python train.py --n_layer=9 --d_model=384 --n_head=3 --n_kv_head=3 --head_dim=128 --d_mlp=1536 --vocab_size=8192 --activation="tanh_gelu" --norm="layernorm" --norm_place="pre" --norm_eps=1e-05 --positions="learned" --qk_norm=false --attn_scale=0.0884 --bias="qkv" --tie_embeddings=true --parallel_block=false --init="normal" --init_std_qkv=0.0144 --init_std_o=0.0034 --init_std_up=0.0144 --init_std_down=0.0034 --init_out_by_depth=true --optimizer="soap_variant" --lr=0.00511 --beta1=0.95 --beta2=0.95 --weight_decay=0.07 --lr_head=0.00855 --grad_clip=0.5 --warmup_steps=200 --schedule="wsd" --decay_fraction=0.578 --decay_shape="linear" --final_lr_fraction=0.0 --batch_tokens=262144 --seq_len=512 --doc_mask=true --train_tokens=933000000 --steps=3560 --dataset="wikipedia_en"
Each number is 200 + 40 x the weight over its row's rms, rounded and kept within 0 to 999. Layers, rows and columns count from 0. The size before them is the row's rms in percent of the matrix's.

# layer 5 MLP up, 1536x384, rms 0.182, rows 1168-1195, columns 256-383
097,181,242,191,187,173,173,203,164,200,186,228,177,257,169,182,153,125,145,207,222,259,240,224,183,208,200,156,182,232,182,219,214,152,230,173,193,216,190,232,252,183,128,226,185,185,161,203,166,226,172,231,148,206,249,152,171,233,142,160,165,217,156,176,214,222,209,332,191,193,149,203,228,150,209,224,206,196,137,222,234,268,176,249,200,127,213,217,235,155,149,206,195,202,235,181,228,151,208,178,78,165,157,195,202,260,231,205,111,264,313,197,149,216,98,245,240,205,159,180,198,172,124,158,189,164,300,200,173
096,249,214,188,186,206,264,228,154,169,210,227,256,221,285,213,181,205,230,192,189,184,199,209,170,183,173,188,207,241,153,223,200,220,223,172,224,267,253,218,165,231,295,249,214,181,166,240,142,122,166,204,253,146,231,214,159,197,206,183,212,188,247,282,266,180,189,204,207,241,214,200,126,175,185,167,160,257,246,203,162,176,275,263,160,220,176,221,211,197,170,260,190,207,120,142,177,172,254,194,192,223,153,246,191,186,240,215,192,201,195,196,197,163,109,184,247,213,167,311,145,201,259,213,210,139,198,258,143
107,221,175,190,250,194,254,230,226,201,210,198,232,213,163,184,211,271,263,248,133,213,254,233,233,219,298,291,205,153,130,237,224,180,278,255,198,232,198,230,234,140,200,240,200,205,241,171,92,180,152,206,213,227,216,194,220,196,182,267,146,155,255,215,224,186,252,180,235,234,208,150,262,230,180,186,134,205,200,232,185,199,249,141,154,184,264,180,149,197,194,152,198,241,161,199,158,178,192,116,199,228,232,233,192,226,210,189,213,151,199,215,157,207,138,222,200,156,159,156,242,240,209,221,214,224,190,235,197
086,161,170,136,270,133,225,260,196,213,173,179,194,219,235,230,224,214,185,186,292,157,189,211,244,201,244,267,199,187,163,211,223,194,189,243,194,235,245,247,236,183,168,212,130,198,211,171,165,248,154,200,180,248,205,116,153,113,163,213,222,228,195,241,200,171,172,224,214,195,191,255,229,134,240,166,180,269,215,241,252,238,212,214,194,150,204,259,185,262,181,226,191,200,114,226,153,116,167,211,253,188,163,246,193,189,271,98,237,243,193,218,237,228,231,197,170,203,224,192,133,254,208,171,182,149,207,166,231
105,197,200,247,216,147,133,291,268,213,185,181,133,238,206,173,228,229,171,163,236,190,138,258,234,303,201,188,172,244,201,245,217,192,216,244,199,236,193,149,253,245,178,203,107,212,161,219,242,180,257,200,213,217,198,212,253,221,219,195,183,234,155,162,198,223,181,189,234,213,227,165,244,245,234,143,251,217,243,247,207,204,190,183,109,246,258,153,229,190,192,198,149,245,220,180,189,204,159,247,156,169,231,154,158,131,186,203,207,273,229,275,256,241,191,263,165,220,207,176,128,182,199,226,199,141,268,253,178
096,208,146,130,142,234,230,168,172,178,210,240,171,162,257,250,200,185,169,201,180,183,169,159,198,213,228,235,264,194,277,152,233,183,177,266,247,189,81,187,120,156,205,203,198,220,195,231,223,173,206,187,166,273,187,222,200,194,246,214,199,130,135,221,203,217,227,265,212,158,169,175,225,191,228,160,97,228,223,199,255,256,204,232,158,165,220,156,223,202,199,231,158,241,251,173,117,195,174,163,253,192,228,108,176,198,171,158,222,200,217,204,173,195,223,267,100,240,184,228,250,226,103,225,172,140,258,234,295
094,247,261,196,156,192,227,229,241,271,200,271,174,180,198,246,200,259,287,253,90,173,176,272,198,171,193,220,175,256,210,117,282,116,212,261,144,235,217,189,180,138,227,209,214,191,199,155,267,219,204,219,290,221,194,262,149,186,124,245,205,189,181,178,206,197,183,208,166,206,221,205,192,153,253,186,189,257,171,226,184,229,139,141,219,193,204,243,174,188,192,225,264,202,133,211,145,229,218,248,188,155,176,242,201,181,232,282,150,209,172,156,165,184,159,206,228,183,306,256,240,158,230,199,159,239,191,284,160
108,208,195,201,232,247,223,159,181,202,233,229,242,217,229,205,249,154,179,220,239,169,242,208,201,253,157,205,113,235,244,197,227,219,246,208,305,251,178,175,164,206,193,240,186,192,185,136,261,225,229,173,181,280,203,156,224,211,157,208,288,266,80,205,184,167,210,150,216,244,178,165,242,157,236,196,222,184,226,140,217,214,303,265,171,209,225,192,216,170,229,181,201,202,250,183,179,207,201,191,200,155,223,216,177,176,205,161,195,191,115,251,195,197,178,228,181,182,223,204,274,274,210,171,205,215,183,134,126
128,237,183,206,191,213,244,211,100,202,201,220,229,256,201,208,144,195,224,175,256,203,180,252,189,189,195,191,215,194,158,219,202,110,177,186,166,155,232,189,266,212,130,190,198,236,197,160,187,246,169,182,291,173,175,160,219,123,159,176,207,219,152,184,220,208,148,205,229,219,164,224,200,224,257,198,109,135,179,129,159,205,246,226,224,253,200,223,268,194,135,180,154,219,208,239,179,227,249,186,260,154,229,148,205,302,225,207,202,223,240,188,252,232,212,181,261,193,224,183,178,127,134,261,236,149,196,249,174
098,203,156,231,114,209,145,273,190,223,189,185,176,157,267,180,191,307,252,220,266,191,121,216,157,231,194,253,204,183,217,154,124,292,162,243,191,149,216,197,255,214,210,219,212,155,203,158,216,188,226,194,205,249,199,213,164,173,209,161,241,195,219,201,240,176,141,183,220,138,186,239,174,225,160,182,333,264,174,159,147,215,226,263,184,189,203,161,199,121,273,156,239,197,166,188,203,202,257,231,285,234,155,178,214,220,208,223,244,170,85,192,193,224,211,220,165,199,164,191,210,296,215,204,229,222,234,111,194
097,205,204,193,205,179,231,224,154,176,261,245,203,185,130,175,134,205,154,230,206,202,240,206,234,222,133,159,153,201,189,227,217,181,253,272,169,196,102,197,153,218,154,258,225,125,172,209,191,178,214,167,133,137,150,233,149,173,178,153,204,234,210,237,164,121,200,207,143,144,143,240,259,174,215,160,177,242,178,180,198,183,182,218,171,229,272,186,234,225,238,222,180,181,201,172,221,173,204,228,206,257,190,294,250,235,233,238,196,158,159,249,145,167,105,270,237,163,136,169,150,247,187,155,166,214,203,177,300
101,180,215,186,180,185,133,191,219,201,222,180,229,92,252,234,173,221,213,203,113,190,249,219,226,199,278,256,251,213,192,202,231,184,157,165,91,181,105,169,224,175,229,157,207,225,197,176,194,187,178,250,152,197,262,240,200,171,174,265,247,151,314,227,263,213,128,213,151,171,174,195,214,182,284,167,153,256,238,215,220,227,171,176,253,191,99,224,143,215,218,204,185,243,225,146,232,140,160,221,192,184,159,148,200,194,248,141,208,191,194,202,158,271,166,167,213,275,190,246,204,156,227,194,112,211,216,184,204
100,260,150,270,175,183,208,162,176,206,238,220,200,193,273,221,207,169,169,191,264,277,237,196,234,169,193,178,277,182,171,215,206,188,237,156,184,278,196,124,155,212,205,98,206,169,91,249,207,241,156,217,198,170,192,177,231,202,193,221,226,186,157,180,196,182,159,137,193,255,214,187,305,210,203,152,181,226,246,236,135,237,179,229,181,212,197,246,169,212,258,180,234,158,227,238,236,209,248,216,245,213,188,279,167,187,218,160,262,192,174,226,133,211,173,111,185,146,170,207,158,207,226,229,162,193,168,184,241
101,211,184,167,223,191,187,155,208,194,104,243,209,227,205,217,199,180,214,132,235,201,201,168,216,136,235,195,161,169,265,282,286,187,238,194,207,192,236,185,242,310,208,254,164,220,125,324,165,139,196,230,239,219,236,166,170,183,237,184,201,230,208,225,201,175,217,237,91,220,199,151,169,207,154,131,168,197,222,143,176,186,226,187,199,180,192,182,212,241,255,177,203,157,224,249,223,197,203,233,267,181,160,262,160,203,170,136,170,199,183,232,295,184,221,209,147,163,270,174,191,147,171,160,265,147,196,207,229
095,229,233,223,268,203,277,238,219,166,201,190,175,184,208,166,186,218,159,157,189,266,169,245,217,230,161,167,145,211,187,256,169,122,244,198,147,270,176,239,151,191,220,137,238,133,213,236,190,133,211,210,199,193,166,179,220,182,213,155,221,164,126,159,276,173,237,178,294,257,141,224,246,174,227,229,187,202,232,215,300,257,230,212,176,199,251,168,206,151,239,172,218,183,200,227,123,237,263,200,189,229,190,186,178,214,119,244,258,214,162,237,190,177,288,244,170,162,217,207,170,243,172,210,227,228,192,93,224
087,216,210,124,193,206,126,179,126,178,208,197,248,218,117,206,210,141,220,188,237,236,245,182,186,219,240,210,173,195,215,171,178,193,136,284,208,255,228,234,235,180,147,208,209,240,228,198,203,266,217,234,201,178,181,235,155,142,261,215,211,195,176,182,270,228,213,222,215,129,138,210,95,186,176,164,167,132,218,188,243,217,228,225,238,147,218,230,276,157,225,213,221,219,217,142,233,229,236,166,92,212,207,282,142,188,221,308,246,163,167,201,196,206,227,221,225,249,175,243,157,187,149,158,220,220,193,175,123
100,187,173,217,185,160,209,237,152,171,220,222,201,231,240,203,259,207,180,152,149,175,153,210,233,187,279,205,179,178,249,162,185,260,239,180,159,227,145,173,204,258,233,263,161,166,162,181,264,177,203,234,226,176,195,256,165,214,292,161,129,251,232,199,243,219,245,202,156,193,244,180,143,204,207,244,285,154,180,193,198,220,179,182,192,185,242,207,255,219,283,167,250,192,72,259,260,235,231,287,221,191,156,202,160,244,207,227,181,191,134,204,193,131,217,140,217,254,192,189,110,169,154,140,190,181,202,144,242
092,139,204,184,185,212,163,241,252,187,196,174,180,184,169,200,238,277,199,154,210,193,196,171,136,247,215,167,165,289,168,192,177,189,144,191,228,186,250,212,178,181,158,196,184,147,148,251,199,202,174,279,233,172,227,216,282,170,163,213,156,184,178,176,185,182,262,246,169,225,214,227,149,216,141,133,218,148,208,266,186,171,184,176,221,156,174,254,212,258,213,203,186,180,211,195,219,199,179,208,192,202,262,192,181,233,167,174,98,184,216,270,261,247,234,226,162,251,194,162,228,176,238,249,172,218,293,216,202
105,221,224,219,176,172,210,253,184,189,144,195,220,281,204,243,147,255,184,258,201,196,243,232,112,147,119,176,218,182,228,205,195,183,145,234,226,219,197,230,236,183,225,192,221,256,227,203,235,197,194,165,241,201,214,110,183,151,239,256,205,181,202,179,216,206,150,210,175,126,170,226,183,237,247,157,263,169,253,242,266,160,138,175,237,228,250,197,197,232,162,230,132,235,187,189,172,257,183,266,202,204,171,154,201,143,144,200,260,196,187,167,178,174,180,183,245,167,209,179,168,195,207,251,168,202,241,145,200
102,177,213,190,200,183,220,202,183,285,224,206,185,151,191,122,179,266,164,255,192,203,226,221,120,223,201,195,176,215,220,92,220,202,173,228,199,229,246,173,243,209,256,202,218,164,243,157,200,207,200,177,235,212,168,210,219,141,209,176,226,197,213,182,236,269,230,245,163,189,242,139,195,218,223,247,165,188,192,137,185,202,153,210,249,160,206,136,159,183,180,238,143,216,192,217,184,157,198,228,256,255,203,201,219,254,292,221,155,110,173,240,300,244,191,175,192,144,225,188,242,160,265,192,172,209,161,199,177
098,183,230,218,275,281,219,211,194,251,213,173,205,225,241,213,216,200,219,228,196,135,268,245,143,212,315,250,183,112,228,243,167,234,161,202,218,221,283,214,244,211,242,238,152,216,230,200,222,239,202,187,252,224,207,207,244,231,158,207,168,157,127,250,198,144,152,220,158,200,209,191,202,143,186,206,254,177,217,186,202,176,230,188,159,245,201,176,152,159,166,123,320,159,229,167,267,220,151,199,161,247,224,173,196,215,203,178,236,255,145,185,191,266,205,127,266,211,221,178,215,207,124,156,164,234,209,143,226
118,210,232,143,219,212,186,236,184,215,224,227,123,168,198,170,135,209,230,227,134,194,180,193,170,166,183,205,190,191,160,205,268,147,199,195,188,298,209,189,211,151,274,202,249,129,227,173,255,190,248,164,139,198,239,270,236,165,229,263,154,210,226,166,253,229,253,233,243,184,229,263,191,187,253,289,241,209,222,221,210,180,123,212,209,195,248,220,256,232,115,200,138,216,181,177,222,176,194,290,151,205,169,204,167,222,278,255,245,198,191,230,216,176,212,192,151,161,302,169,222,232,186,290,161,233,207,235,245
106,182,208,247,265,227,199,258,189,220,185,224,248,217,231,144,222,204,239,225,132,180,215,167,147,153,282,216,246,227,218,189,229,189,192,244,167,154,170,191,222,221,177,225,264,277,225,194,169,283,215,233,221,222,248,240,181,230,164,234,175,204,185,181,173,167,260,240,230,213,246,148,213,231,202,174,174,199,166,117,147,200,208,209,166,222,176,221,225,246,137,279,209,229,234,179,138,278,204,232,227,185,150,213,231,206,234,210,246,217,223,225,157,231,213,179,288,281,209,132,155,211,153,167,185,207,190,227,166
092,212,188,162,142,160,150,134,253,194,215,134,223,175,172,242,300,111,272,195,191,194,172,222,114,169,212,183,256,230,152,170,162,136,267,274,183,244,233,194,247,188,150,167,201,115,188,202,178,241,152,131,270,192,198,223,262,212,245,259,163,180,198,241,209,151,167,161,226,257,198,141,175,213,162,221,195,134,163,163,180,253,218,232,251,174,202,196,160,176,268,124,163,242,150,186,222,219,176,223,146,188,290,234,184,254,161,165,220,237,192,226,231,164,223,264,165,155,219,198,210,155,135,177,217,191,225,246,108
131,227,208,239,153,237,202,230,244,256,206,241,198,249,206,234,102,80,201,177,171,175,183,190,245,202,167,179,191,233,258,207,187,175,239,261,214,251,155,174,148,92,189,190,283,169,262,198,257,259,189,168,265,196,212,214,249,116,117,149,230,129,172,192,211,179,225,132,174,240,243,267,174,200,195,206,191,231,270,225,191,212,120,200,252,195,199,189,211,262,231,209,230,262,193,212,190,171,241,114,189,191,200,167,204,155,231,203,189,202,190,226,216,130,214,182,104,169,157,169,173,226,215,192,175,139,214,263,245
109,238,190,200,246,195,255,193,189,232,197,174,212,239,233,240,277,114,279,196,227,136,119,274,193,212,303,195,170,208,165,276,174,192,253,280,215,203,198,200,232,162,211,221,200,229,226,156,226,213,218,249,223,218,209,240,216,188,206,141,213,232,225,227,121,180,169,229,272,220,177,163,205,202,187,230,262,164,255,161,257,201,163,208,225,236,159,195,198,195,197,196,219,237,203,199,197,264,204,135,222,258,187,254,221,235,256,176,292,227,251,211,212,212,291,187,254,201,206,98,258,225,193,163,159,149,211,191,187
099,141,209,226,184,219,171,186,203,211,184,226,161,208,231,268,116,178,196,251,232,200,128,207,146,195,178,194,200,192,217,208,200,217,142,221,168,180,188,239,187,280,124,165,224,128,192,165,172,193,203,234,188,212,159,176,257,159,230,177,321,231,226,90,248,245,222,194,231,250,178,135,165,170,212,229,182,267,158,117,195,249,118,188,262,184,284,151,244,279,215,205,269,198,164,141,209,190,158,251,165,283,153,155,220,222,159,215,146,196,215,204,192,165,194,224,158,225,245,199,140,237,247,174,220,257,251,208,163
100,241,146,154,186,259,185,189,236,213,227,143,108,210,295,240,197,149,192,189,198,176,227,269,202,220,189,251,184,135,202,191,188,206,186,128,181,244,224,142,219,202,168,174,195,279,178,177,204,161,199,154,208,209,177,213,221,160,278,148,209,169,246,191,241,146,285,289,182,191,151,229,175,122,154,263,229,178,203,209,234,212,209,239,146,242,250,126,200,157,192,213,178,179,239,264,242,188,159,160,194,237,220,244,206,141,208,228,290,215,187,113,249,156,208,212,229,236,265,187,163,207,150,199,122,171,202,186,204
# layer 5 MLP down (transposed), 1536x384, rms 0.188, rows 1168-1194, columns 256-383
096,194,235,219,205,171,146,158,207,152,191,131,202,246,279,221,193,191,146,155,233,246,181,177,211,193,194,118,227,214,238,172,179,194,234,242,223,241,191,227,187,193,132,230,176,166,232,145,259,218,191,264,239,198,173,237,235,104,256,220,191,168,307,222,205,215,184,268,212,197,257,236,185,240,165,118,99,243,149,224,265,199,290,151,203,281,141,206,162,198,302,154,195,150,214,261,213,185,207,215,186,199,186,210,306,249,226,190,249,184,151,163,262,237,193,190,222,253,198,231,181,196,267,246,277,208,124,218,224
097,248,168,203,160,221,270,231,242,141,195,201,184,281,231,121,154,163,211,287,237,190,206,160,212,153,237,186,174,170,171,271,185,169,154,153,155,175,176,216,216,230,167,193,189,187,238,264,244,247,149,195,157,161,212,205,214,201,229,210,222,289,181,247,87,198,195,187,203,171,138,134,196,249,281,177,142,198,130,199,225,206,246,195,186,245,201,268,164,170,195,153,171,220,211,218,165,263,228,222,238,209,271,230,302,220,215,213,230,202,179,155,170,245,208,196,216,183,241,254,209,176,144,179,266,176,134,211,210
110,204,219,240,105,187,272,222,270,195,224,180,235,262,236,226,235,214,164,161,230,196,172,245,146,150,211,210,223,112,200,191,233,166,176,138,200,204,145,210,229,202,145,238,172,213,248,233,222,126,216,178,200,191,205,197,224,212,171,183,245,215,270,199,160,135,175,246,245,217,253,242,204,196,253,235,194,225,216,241,188,164,199,143,228,220,204,204,163,302,231,201,239,153,100,146,180,256,211,183,251,133,162,247,251,197,176,151,193,298,178,270,209,180,242,157,213,189,263,114,145,199,164,162,217,171,229,168,180
085,280,153,163,169,175,199,174,170,192,161,170,202,162,198,183,222,141,187,224,167,199,175,191,209,177,182,152,169,222,255,242,193,232,206,249,294,181,229,204,145,173,193,188,197,298,195,203,161,193,265,248,244,162,229,162,248,286,180,211,226,227,140,186,194,178,164,184,195,299,213,180,244,205,183,189,220,195,206,148,198,200,206,192,137,250,254,142,199,121,101,211,145,195,218,222,274,301,206,185,184,202,242,179,196,211,202,299,181,139,227,243,201,148,204,147,202,198,188,171,225,191,201,213,244,221,200,130,172
107,282,176,239,194,235,169,242,163,197,208,186,239,185,221,176,186,271,140,177,217,197,204,159,195,257,159,158,206,166,174,145,127,157,229,152,246,229,202,191,246,248,158,159,226,240,238,246,197,227,246,226,165,228,290,194,255,191,224,284,203,201,223,194,186,201,152,240,170,194,218,199,210,227,218,187,165,238,234,201,173,223,165,202,249,251,172,235,258,284,298,152,184,130,130,197,190,180,195,183,168,225,231,200,206,159,223,204,189,265,177,190,183,224,190,236,186,203,163,198,203,192,197,112,153,172,253,201,148
094,139,216,193,282,211,251,141,167,116,206,138,129,154,228,265,180,171,207,154,199,225,175,184,228,149,134,162,270,195,137,170,191,231,208,173,191,187,234,219,189,269,248,217,103,181,210,177,174,227,278,200,202,188,211,255,176,209,96,205,194,221,208,268,241,215,252,186,167,251,215,196,188,235,155,112,244,154,193,214,250,198,202,146,207,192,227,213,200,169,128,226,180,204,183,197,297,175,225,207,225,192,181,166,228,199,214,328,191,222,220,188,226,150,171,172,159,229,215,172,224,289,252,168,241,102,196,199,139
091,164,135,260,226,223,199,169,246,197,115,258,133,274,218,237,169,160,190,172,157,139,158,227,167,156,164,228,188,219,167,237,234,239,192,192,252,223,142,177,196,163,165,270,216,231,186,226,214,199,190,239,254,284,194,177,227,188,197,243,166,190,128,153,200,199,221,198,249,197,255,148,187,217,231,281,160,185,157,203,162,194,121,201,227,267,261,176,101,202,108,206,173,269,125,221,154,219,128,314,188,139,211,253,189,206,195,244,171,246,263,184,192,215,241,151,164,177,198,188,164,186,222,158,196,196,197,249,254
116,226,147,129,181,222,186,194,201,169,179,139,175,168,144,163,228,187,185,240,206,224,196,152,224,122,181,266,215,201,149,163,189,274,179,248,203,245,210,125,226,121,201,156,145,207,117,179,219,171,208,240,195,240,231,205,196,155,227,219,269,205,123,182,216,137,211,179,229,236,210,214,225,189,201,163,177,252,216,156,220,208,170,155,159,291,167,188,224,222,322,255,252,226,220,187,155,207,194,168,249,154,254,210,227,139,253,116,242,165,190,120,173,229,171,210,161,202,206,176,241,238,225,173,284,149,162,198,207
131,190,260,172,131,219,129,230,181,216,214,250,190,256,186,205,210,239,197,181,253,219,178,231,234,190,242,223,218,208,193,213,228,172,276,210,194,186,136,193,302,183,166,260,271,200,214,184,133,203,185,197,146,188,213,229,166,178,220,126,206,242,313,210,182,196,178,272,222,165,172,222,191,215,229,273,243,175,157,229,171,178,300,217,203,163,251,222,173,237,182,203,255,222,179,252,215,219,148,202,214,205,246,165,217,216,260,181,166,182,269,241,166,223,159,197,194,123,245,170,160,218,204,222,225,210,200,213,246
101,157,202,248,271,159,231,171,193,199,239,186,103,167,191,183,197,239,192,194,217,137,169,236,188,168,168,157,218,191,217,221,170,269,109,254,192,150,228,265,271,216,81,192,187,206,199,227,223,173,229,198,213,154,238,175,172,203,225,247,277,245,195,187,228,255,144,213,165,140,170,193,187,325,137,179,166,233,216,189,208,154,189,166,222,164,202,134,223,213,202,158,180,196,241,187,149,254,193,176,210,232,112,213,199,241,196,187,214,216,208,290,180,132,236,200,168,219,172,208,264,245,272,224,132,211,234,199,177
095,232,179,216,200,199,186,259,227,211,165,224,260,219,274,234,247,177,206,187,187,271,198,234,162,178,222,189,204,134,212,134,208,157,183,190,117,205,186,205,160,225,167,232,294,151,208,210,173,251,176,248,201,122,202,192,232,163,209,267,212,225,183,237,189,181,203,173,237,102,155,245,189,180,137,231,185,248,189,225,230,169,221,128,260,89,179,187,212,226,275,231,206,195,205,216,148,172,201,156,210,156,221,109,225,158,174,145,200,227,194,231,193,151,149,216,183,190,197,230,80,215,259,143,247,215,256,260,180
097,231,277,276,168,155,184,177,204,234,209,226,166,195,177,148,235,212,193,244,228,155,170,218,165,180,250,131,146,173,142,185,154,297,202,196,199,258,192,179,219,203,222,192,194,196,153,199,153,169,250,228,189,172,242,221,166,189,208,209,284,211,243,131,190,253,151,164,230,201,208,232,199,235,151,293,181,140,171,197,235,119,265,212,196,208,125,215,139,200,220,169,174,162,233,212,214,279,180,292,191,205,177,190,200,173,108,222,184,231,198,257,237,231,183,158,227,149,145,182,190,139,186,206,208,190,135,151,140
103,90,212,242,273,198,135,204,251,118,139,158,209,157,229,169,230,218,196,155,173,200,165,214,184,125,231,180,220,227,203,272,207,207,136,161,189,221,135,225,234,153,200,153,198,213,182,232,220,172,162,238,100,187,169,200,204,210,240,185,236,215,183,211,181,215,204,183,203,245,182,182,238,263,182,167,221,136,176,156,195,215,170,195,114,207,155,215,250,185,420,187,256,227,212,205,177,219,134,149,204,184,228,252,138,238,182,252,210,269,243,131,175,190,232,187,222,219,136,190,165,213,266,155,209,200,124,178,225
109,192,128,197,261,249,210,225,192,184,153,179,193,205,219,217,253,203,168,244,181,184,159,255,184,179,130,223,172,220,166,186,158,283,201,240,204,182,180,205,208,226,140,205,171,228,209,163,86,200,192,189,167,260,226,166,157,190,140,203,167,265,153,226,228,154,155,208,123,292,227,162,205,166,168,184,225,151,213,171,217,284,188,251,258,175,195,152,226,254,364,270,181,250,186,204,207,210,188,255,157,142,197,235,255,209,263,174,216,255,171,181,173,223,196,227,222,198,217,168,215,197,212,216,126,257,190,304,163
077,148,231,265,170,203,167,180,237,196,149,199,256,121,176,204,236,263,226,283,260,158,217,144,139,188,202,195,162,185,226,211,222,231,221,222,172,234,210,220,236,207,231,225,181,263,248,165,258,241,206,276,216,193,180,220,218,204,203,286,199,243,211,246,165,215,218,227,201,158,228,241,241,219,171,186,204,186,168,257,284,178,232,194,199,258,266,192,265,237,0,189,237,210,147,223,170,255,149,229,277,163,235,180,263,208,247,224,207,201,189,225,206,176,192,153,247,194,219,208,254,254,236,251,219,194,171,227,263
085,136,193,215,183,213,153,273,173,226,152,131,254,239,254,196,251,277,225,218,164,189,165,244,212,138,182,238,99,179,258,232,216,177,193,100,165,191,241,192,236,263,292,195,190,224,123,164,209,197,287,193,210,228,194,202,215,222,194,193,164,201,237,239,143,207,181,218,158,226,159,199,206,191,194,144,294,219,203,140,253,220,133,140,227,191,210,258,149,217,207,208,276,193,228,198,187,247,240,231,185,226,278,200,233,226,206,219,175,215,216,187,209,217,212,238,269,197,136,185,244,238,208,226,203,176,122,168,197
089,140,202,224,241,213,189,162,233,179,202,125,204,199,149,170,246,199,227,262,155,146,201,157,275,121,170,184,219,195,212,167,251,231,234,197,241,225,132,102,232,184,207,209,178,176,206,170,186,211,241,225,144,283,166,175,183,233,217,167,222,187,177,210,253,180,251,227,202,202,217,176,144,220,290,177,194,230,208,196,157,224,213,234,238,231,172,117,242,139,108,153,241,210,158,117,182,217,186,234,252,170,133,134,194,210,148,210,221,192,127,157,178,176,201,211,209,254,197,187,153,173,232,213,132,205,126,176,239
084,183,193,119,189,118,201,181,231,153,157,135,165,267,206,223,119,213,148,179,199,309,213,248,207,105,178,207,172,211,231,200,257,251,221,169,222,265,223,221,199,186,202,184,151,264,212,235,232,215,172,178,212,210,234,233,229,193,193,225,256,175,202,235,226,216,199,279,185,250,214,201,182,209,281,280,166,166,179,205,186,99,196,197,223,148,175,217,278,276,63,193,201,195,151,181,225,247,228,260,238,163,171,169,198,236,167,203,203,176,174,136,204,246,278,201,194,207,230,187,206,228,235,211,209,147,120,215,157
108,257,249,173,232,233,121,257,209,258,191,189,132,266,167,145,210,189,156,180,229,184,231,172,117,224,145,164,212,245,267,203,182,186,179,210,183,207,178,218,195,200,141,216,194,197,216,234,135,199,199,145,178,188,191,217,216,199,222,239,211,236,106,195,168,243,221,216,135,140,117,165,215,158,207,93,223,238,196,175,158,184,185,142,233,228,201,218,174,200,209,242,219,214,169,139,197,253,216,247,279,209,193,160,263,160,248,113,257,188,187,233,185,171,276,205,223,208,175,124,201,149,201,215,239,210,202,199,174
101,140,154,168,187,217,256,183,215,146,233,222,220,185,170,180,193,255,212,240,176,217,116,114,136,114,246,191,236,207,214,190,150,230,237,198,163,244,158,176,186,172,125,169,187,220,244,112,194,259,224,223,177,297,239,233,247,190,165,188,202,209,168,156,206,252,205,172,225,170,220,170,319,221,168,204,239,200,189,125,131,293,145,187,162,126,181,206,181,252,253,168,241,216,180,175,194,194,231,164,270,118,191,186,181,207,189,150,197,214,202,226,219,170,199,181,138,176,180,102,279,203,197,119,208,182,220,164,165
099,197,224,203,186,226,157,219,177,197,286,224,279,274,188,160,206,131,131,260,174,151,204,197,201,241,233,227,178,212,200,220,204,225,151,159,244,202,166,256,195,139,185,167,190,208,256,230,209,227,265,206,238,243,276,175,175,241,162,198,256,211,191,193,185,253,223,193,192,137,220,167,190,241,177,169,196,215,184,140,128,214,178,61,248,208,231,186,173,174,181,187,217,187,201,183,217,215,150,232,188,201,220,214,166,191,187,117,175,214,198,228,224,201,114,244,203,211,178,169,192,230,277,203,155,177,190,239,153
122,247,199,161,171,183,206,218,150,154,163,177,104,180,226,173,252,134,218,186,228,282,187,220,136,206,232,165,212,148,197,209,200,168,156,207,138,187,243,282,251,118,213,244,281,199,204,156,196,185,226,213,210,183,270,214,206,158,233,208,141,194,188,159,251,254,247,172,208,220,179,256,165,166,242,226,201,295,237,189,271,232,154,189,192,201,178,210,215,192,190,205,145,181,239,202,220,192,256,206,173,165,201,214,268,206,308,257,261,142,201,162,181,197,205,170,194,179,289,241,195,212,178,262,167,129,205,222,265
107,127,202,173,270,167,177,191,228,184,274,178,130,185,230,191,265,220,161,127,192,207,219,180,163,143,184,178,229,179,166,196,251,102,179,105,269,253,189,182,200,211,141,196,288,256,158,224,198,221,161,249,207,221,208,216,257,281,220,223,161,221,192,167,167,165,181,208,193,194,175,199,211,183,155,216,193,249,190,190,155,200,160,209,225,256,191,129,151,161,273,242,214,186,161,204,185,218,123,304,249,138,166,195,202,246,176,149,241,138,219,226,196,192,198,166,158,189,240,214,215,195,196,238,164,205,160,254,204
098,198,187,202,149,216,194,149,140,189,190,151,240,235,282,217,223,212,206,177,182,203,198,138,205,194,238,170,227,175,251,286,232,176,225,198,119,204,147,258,182,181,236,217,191,244,199,211,161,171,191,138,192,208,277,203,182,214,162,171,140,222,224,259,176,151,167,137,106,219,169,264,109,172,189,163,180,214,130,197,215,117,192,186,188,225,259,212,172,187,343,223,208,128,208,190,221,192,212,205,230,174,172,199,213,157,235,182,236,151,239,221,267,250,196,170,168,213,218,150,203,175,158,231,211,200,142,248,166
148,196,257,232,192,209,181,190,257,209,293,166,189,266,221,220,198,157,229,186,203,175,193,160,192,136,160,171,184,180,283,249,200,202,228,238,208,176,223,160,271,230,97,123,279,166,246,184,266,229,171,233,239,192,166,152,199,176,121,178,161,196,184,193,183,210,139,196,173,165,308,247,240,179,165,224,116,241,236,159,162,201,162,220,254,155,249,205,208,205,128,168,197,184,215,191,267,240,182,121,174,151,176,170,236,232,164,190,182,281,130,225,206,162,229,244,108,180,204,210,170,172,306,221,161,112,155,190,191
102,242,245,192,251,184,126,221,276,203,209,167,132,192,208,209,282,121,208,234,238,191,146,255,155,237,224,227,200,226,128,232,193,196,168,282,183,214,213,238,150,164,198,155,192,186,199,190,212,221,155,290,229,241,191,192,187,141,213,199,178,222,219,165,183,225,182,169,219,119,180,136,253,178,215,192,168,254,205,257,258,146,198,201,179,240,149,182,195,201,249,215,239,196,219,203,173,225,225,215,134,175,207,188,210,170,206,193,288,193,237,195,177,173,247,217,177,115,207,184,251,199,263,178,174,166,257,233,177
099,229,154,256,185,249,210,150,177,155,147,165,237,183,270,221,221,250,212,148,198,200,241,185,212,230,289,247,248,194,256,187,253,165,208,205,191,192,191,235,246,241,179,229,211,225,248,184,185,241,205,219,273,192,190,231,166,190,226,243,239,233,171,207,211,221,175,227,302,197,222,91,128,180,186,225,128,218,259,210,268,182,227,181,177,101,165,121,195,232,221,204,175,157,188,164,269,257,199,239,163,210,197,236,202,162,205,179,228,184,245,150,248,176,199,252,161,284,204,215,200,202,249,154,148,232,104,216,198